Each number is 128 + 24 x the weight over its row's rms, rounded and kept within 0 to 255. Layers, rows and columns count from 0. The size above them is the row's rms in percent of the matrix's.

# layer 3 MLP down (transposed), 576x384, rms 0.0445, rows 84-94, columns 0-95
size [ 97  97  96 102  99  93 105  98 103  98 104]
[[155 117 145 102 157 114  96 131 152 143  81 145  78 171 129 131  82 151 111 156 138 168 113 157 107 160 135 150 101 106 118 132 112 103 140 129 119 141 105 126 174 128 116 111 146 141 124 161 118 159 130 133 111 172 131 157 174 161  97 132 155 152 138 104 151 174 156 123 102 110 151 114 110 116 128 119 125  87 154 125 144 134 112 102 132 114 130 128 119 133 103 133 118 164 115 152]
 [ 88  99 117 124 151 132 114 103 129 135 130 117 144 112  87 107 160 118 128 112 140 147  99 138 106 141 131 171 130 148 141 141 154  91 171 120 101 137 133 133 138 165 140 123 163 115 153  83 149 114 142 131 112 174  82 104 123 130 166 126 127  86 118 129 129 157 164 135 140 127 112 109 158 117  88 109 183 109 104 118 150 111 145 113 161 133 101 138 107 110 149 124  82 119 153  82]
 [136 112 148 134 144 120 130 166  90 149 167 116 112 108 138 139 121 102  90 116 140 154 107  93 139  76 143 148 119 117 154 117 129 107 113 141 136 116 140 105  53 143 164  88 149 160 114 131 135 123 179  49 161 166 109 118 142 107  86 161 127 115 110 112 143 142  95  93 138 125 116 125 128 109 118 127 123 144 153 114 115 112 154 143 140 119 118 128 142 114  96 129 138  93 153 190]
 [101 162 151 129 148 141  92 176 109 157 164 120 114 111 122 154  73 138  92 102 161  78 123 149  97 102 143 146 133 157 125 143 105 102 142 128 139 157 102 130 116 157 119  93 147 103 121 152 152 124 166 116  97  89 112 128  96 148 100 117 114  75 131 152 122 101 103 134 147 144 119 177 123 145 104 137 121 148 135 108 141 113 130 103 106 157 139 121 150 106 136 174 101 128 118 121]
 [134 124 127  64 155 107 119  99 117 149 107  96 162 133 103 155  97 149 177 118 130 113 124 127 118 121 114  96 130 103 157 164 144 126 158 113 121 138 156 130 160 131 122 158 125 122  90  89 141 104 143 210 117 138 129 120  72 126 128  80  96  92 127 137  64 148 109 140 163 103 101 119 112 119 154 138 141 153 127 140 104 110 103 121 124 151 117 136 124 110 122 155 146 147 144 141]
 [ 92 142 121  77 107 131 154 124 129 143 135 162 156 109 138 180  76 103  99 114  92 142 116 110 149 129 109 136 131 102 143 147 154 145 153 135 148 114  93 139 121 113  92  91 126 159 118 100 142 144  53 127 116  91 156 130 155 135 160 128 117 148 126 152 134 123 118 161 114 115 106 132 158  74 122 107 151 127 133 117  96 146 147 110 131 125 107 140 139 167 101 121 120 143 149 123]
 [134 109 139 154 143 120 122  99 151 141 100 181 128 103 105 120 149 104 150 125  92 140 121 154  88 116 172 109 142 138 110 142 126 156 132 156 116  86  91 107 155 128  92 141 125 103 161 134 115 127 117 113 135 138 145 111 148  90 119 118 147 146 130 119 160 124 139 131 115 119 121 136  75 101 141 113 129 166 127 162 141 143  60 119  98 130 114 121 148  95 127 145  96 116 156 118]
 [129 108 134 120 120 110 124 149 137 107 101 134 135 105 129 175 114 132 117 152 128 160 100  98 158 158 139 110 130 128  78 170 151 148 100 107 165 136 143 166 160 132 145 153 146 121  83 181 130 133 119 159 113 101  48 139 123  98 130 134 104 128 119 126 128 152 107 104 157 124 112 124 114 175 112 151 149 130 135 100 127 126 163 137 167 114 117  80  84 108 113 146  99 125 131 139]
 [152 103 152 144 150 144  99 108 131 127 121 171 125 105 106  91  71 158 140 115 145 173 160 126 147 134 148 106 117 101 143 120 120 140 142 111 137 131 119 119 120 116  91  97  91 125 157  99 116 134 137 151 108 109 129  91 136 101 137 101  98 137 165 105 143 120  96 115 134 120 139 145  95 159 133 143 132 200 151 103 122 123 124 167 156 111 114 108 152 118 145 124 126 152  92 132]
 [114 154 135 112 120 146 121 165 146 115 115 110 138 125 139 102 142 119 126  99 112 115 157 126 156 117 164 134 152 133 103 132 128 116 118 143  75 147 136 121 131 130 152  95 121 128 163 152 136 134 136  79 113  86 145 101 163 134 109 126 104 113 161 120 140 126 120 122  95  97 124 118 115 159 147 108  91 172  97 130 110  75  92 122  68 129 150 127 123 138 109 101 145 159  95  82]
 [125 132 103 157 126 151 168 139  95 135 159 138  97 132 124  55 121 116  86 134 103 158 126 120 144 140 102 124 141 115 152 117 131 135  83 128  80 154 118 126 141 114 135 177 100 113 132 122 145 165 119 160 116 115 119 161 130 140  94 129 106 149 151 130 105 171 133  86  82 131 112 194 128  91 132 151 204 142 157 136 109 137 127 122 130 123 130 150 109 105 161 181 146 116 108 102]]
# layer 3 MLP gate, 576x384, rms 0.0613, rows 85-95, columns 0-95
size [ 97 102  95 105  92  95  92 102  93 102 100]
[[122 116 151 133 119 125 135 116 161 104 122 122 135 133 125  91 143 135 131 148 102 130 111 128 108  81 118 140 156 111 185 112  75 126 149 119 123  94 124 130  98 144 162 128 143 182 126 107 167 137 108 122 125 159  85 149 144  83 133  88 137 105 111 147 108 122  83 167 140  98 104 101 121 116 124 132 190 155 122 114 159 125 109 125  88 107 156 152 113 109 114 135 103 122 116 111]
 [130 136 149 129 123 131 120 112 113  96 116 143 140 134 127 147 134 125 115 111 104  98 106 123 139 141 120 121 117 118 101 140 152 147 149 107 128 116  99 119  89 171 140 144  80 148  92 122 141 147  74 165 109 106 115 125 120 110  96 116  96 114 145 121  75 118 104 139 125 127 123 127 174 136 147 129 107 141  96 121 140 182 134 142 131 102 153  92 114 110 118 140 114 100  96 117]
 [120 152 113 135 128 139 127 100 159 149 135 140 124 138 126 102 135 146 135 112  93 111 104 138 123 117  93 142 130 137  91 147 115 181 120 143 127 170 160  87 182 106 118  99 151 121 156 119 120 118 107 154 161  88 165 151 153 118 110 154 135 121 138 137 173 108 139 125 121 173 164 131 131 154 145 135 119  98 173 158 120 123 119 106 148 114 129 141 123 104 135 141  93 104 123 116]
 [139 146 169  95 120  65 118 121 117 126 135 114  92 132 121 108 174 127 121  85 118 105 126 122 139 129  99 130  89 106  79 115 132  72 156  89 177 138  58 150 113 102 134 140 172 166 135 144  97 107 127  96  89 117  77  89 140 124 109 110 138 156 111 132 184 117 128 148 147  86 130 129 130 102 116 138 134 155 139 173 131 117 127 166 134 139 115 131 139 126 121 136 153 153 158 161]
 [102 113 137  95 128 115 140 128 118 128 120 125 157 132 125 127 139  77  91 102 162 141 133 153 137 135 121 144 127 137 159 115 132 128 150 159 140 117  95 126 149 146 176 116  86 140  82 147  98 166 106 111 167 167 116 107 169 134 180 108 129 139 120 156 105 133 142 101 130 150 141 104 164 107 131 144 141 148 118 136 148 180 126 144 125 106 119 103  98 110 117  98 124 191 153 113]
 [126 130 134 120 122 133 115 157 124 140 133 128 107 117 131 107 118 139  91 175 135  99 114 122 129 121 143  97 140 159 128  95 148 117 122 137 183 104 134 156 159 161 120 131 113 117 144 169 126 143 117 130 149 100 101 122 166  92 160 132 109 104 129 143 160 133 118  98 113 133 127 144  92 121 123 142 121  96 113 140 136 149 151 146 139 137 135 159 144 149 115  97 129 117 135 108]
 [128 138 135  88 161 139 108 131 135 159 167 139 115 166 123 111 147 170 153  91 177 160 169 119  71 149 114 152 114 160 148  73 120 147 156 125 114 126 108 137 145 128 128 138 141 139 120 138 134  88  98 140 134 194 120 119 147 129 202 146  98 156  90 165 151  82 131 137 132  82 161 134 139 121 176 146 107 119 132 147  98 114  96  91 126 112  92 145 152 180 140 130 108 123 106 118]
 [126 114 173 134 146 103 130 122 140 149  92 120 120  91 131 111 117 120 105 158 118 130 120 121 124  97 114 132  94 114 133 145 141 112 113 120 108 127 141  99 144 136 138 137  93 122 142 150 128  93 162 134 125 115 165 144 147 131 131 128 113 166 124 115 130 134 140 100 150  96 112 123 150 170 135 131 104 156  92 145 146 106 128 127 118  84 119 170 122 138 185 119 128 113 137  91]
 [131 112 138 135 139  80 152 160 147 137 153 133 142 123 148 123 147 125 153 115 116 103 168  96 163 159  82 112 148 102 178 111 123 125 119 162 100 114 160 138 108 151 106 109 111 132 178 166 136 156 129 105  94 102 140 110 127 170 150 146 120 119 136 173 147 128 118 135 140 135 117 124 137 160 140 143 102 141 143 115 123 116 154 122  82 112 136 160 137 177 135 148 124 131 111 111]
 [142 121 106 151 158 140  71 122 121 132 130 136 114 105 127  69 113 153 156 135 116 116 156 140 148 136 170 125 143 190  87 133 101 148 151 169 100 110 151 110 160 130 108 127 119 124 141 146 145 157 108 163 109 163 102 121 113 119 102 142 121 104 128 132 130 159 100 135 104 116 149 120 126 140 154 144 134 128  69 149 161 158 131 119 115  93 152  76 139 112 132 120 134 118 109 154]
 [ 88  94 125 149 114 111 117  65 149 116 158 124  86 119 135 169 126 136 169 120 146 121 132  81 129 157 162  80 166  71 115 136 114 133 103  98  90 121 177 102 146 124  92 111 145 112 140 146 112 148 131 132 167 133 147 105 125 159 124 162 117  94 108 112  93 123 132 123 123 109 140 136 152  90  90 110 167 150 122 151 156  78 132 140 142 164 172 156 148 152 161 167  94 101 144 114]]
# layer 3 MLP up, 576x384, rms 0.0591, rows 85-95, columns 0-95
size [ 99  97  96 104  87  85  98 114  96 111 107]
[[140 155 105 115 123  97  99 124 126 148 163 130 139 172 127 133 114 140 111 135 125 114 162 146 145 113 113 154 112 147 113 103 154 123 133 108 164 148  84 171 131  87  99 153 109 100 123 141 139 138 178 108 138 127 113 127 143 115 118  96 138 112  68 166 106 152 139 137 118 144 130  93 117 127 129 125 102 129 132 155 136 143  98 137  75 170 122 108 119 129 116  83 204 140 118 169]
 [145  52 128 133 112 127 154 120 106 110 158 105 120 137  96 141 110  98 104 138 124  84 164 129 122 136  64 115 140 110  95 147 130 168 157 102 118 134 137  99 136 111 128 129 131 127 127  97 124 142 146 112 141  80 110  83 133 187 134 145 112 143 155 127 114 167 139 115 159  98 138 121 129 104 146 160 126 143 108 127 118 111 119 140 108 126 177 101 125 140 127 179 114 112  89 135]
 [135 105 136 158  95 148 149 162 101 128 121 124 129 117 121 143 100 139 113 101 129 139 125 112 183 126 105 190  99 145 127 111 148 121 140 148 164 118 166 127 154  89 129 107 150  93 166 158 109 138 128 146 121 135 124 130 146 116 163 109 160 158 154 126 143 148 118  84 139 140 132 100 161 154 139 106 139 113 124 103 127 149 156 110 119  87 143 157 173 160 146 107 111 119 142  86]
 [104 105 174 144 107 141 112 139 113  89 103 117 120 119 115 113 124 115 112  76  85 143 138 149 144  97 111 132  96 102  99 156 148 147  77 131 139 103 133 127 105 144 121  87 158 141 110 138 145 160 136 108  93 117 131 113 123  98  92  81  89 101 176 159 160 125 136 109 153 104  97 147 122 139 174  53 129 143 108 165 150  83 138 141 119 124 144 122 103 144 153 133  95 113  86 103]
 [ 99 117  77 131 104 146 146 130 144 173 118 120 172 134 165 119 129 148 121 156 138 186 151 143 123 146 145 164 131 110 117 155 108 134 155 123 142  92 107 108  98 112 142 129 135 161 115 130 108 151 116 112 109 120  81 136 156 108 138 132 119 145 127 147  84 111 177 142 100 159 140 112 169  97 116 138 100 137 138 106 147 141 137 177 146  94 160 110 142 152  85  65 154 149 139 111]
 [122 121 145 135 128 154  92 121 139 124 144 157 120 113 181 170 144 117 112 166 109 118 126 133 129 156 152 135 134 124 169 166 148 115 120 155 154 102 124 148 122 173  99  89 130  78 146 194 175 158 130 115 177 102 150 133 165  74 110 123 125 121 103 140 175 139  76 104  90 114 121 126  96 124 103 150 126 130 108 180 155 178 123 120 140 115 117 120 159 154 133  88  81 156 151 117]
 [182 125 109 134 127 142 156 136 139  90 149  97 172 146 153 162 118 150 138 128 151 139 132 117 146 143 139 123 152 119 148 132 142 139 155 133 191 164 143 110 145 101  95 122 121 128 138 118 128 110 126 129 121 116  86 126 127 145 118  87 130 133 113 144 116 121 106 149 104 146 149 124 116 108 173 139 100 133 133 150 141 104 149 154 126 115 130 111 134 134 141 137 140 149 136 119]
 [119 104 139 164 101 184  86 107 141 125 122  99 100 116 140 156  94 137 125 140 125 141 151 124 135 134 137 104 151 132 105 124 187 118  80 119 136 113  92  86  81  93 152 117 133 123 131  98 132 130  89 135 151  99 128 151 100 165 132 133 118 134 138  89 152 142 118 125 141 104 124  98 169 150 146 129 126 137 156  93 147 112 155 103 144 137  94 114 178 158 156 127 104 117  96 124]
 [115  87 145 104 174 143  72 107 135 135 114 102 108 165 124 102 109 181 134 143 130 111 181 102 125 121 141 110 152 139 113 112 149 138 126 120 102 104 139 114 163 125 164 132 162 149  96 139 124 118  96 115  99 122 165 119 130 125 165 162 131 131 127  84 133 126 187 169 122 143 129 146 141 116 135 120 138 102 113 122 126  99 111 146  64 129  97 136 164 134 108  77 109 121 128  87]
 [118 103  97 143 128 120 102 175 130 119 125 144 143 152  87 109 116 139 101  93 123 127 119 159 149 154 137 153 154  99 151 118 106 170 115 178  92 155 154 133 123 139 109 103 139  96 145 139 157 164 107  83 149 103 160 114 167 168 117 104 105 165 142  99 128 107 111 163 147 170 135 126 129 139 138 119 122  72 171 148  96  89 118 123  92 104 114 155 111 130 112 129 161  79 173  84]
 [137  98 149 127 157 153 105 132 137 135 142 117 140 119 152 107  99 150 110 157 135 130 142 109 137  70 132 138  99 105 142 110 109 157 128 160 136 111 112 139  74  79 119 108 139 134 107 125 130 127 118 121 139 173 175 154 136  99 135 125 118 122 104 165 109 104 152 111 117 163 130 140 132 124 106 138 108 161 101 145 114 128 119  96 170 171 107 166  99 171 114 109 121  50 159 102]]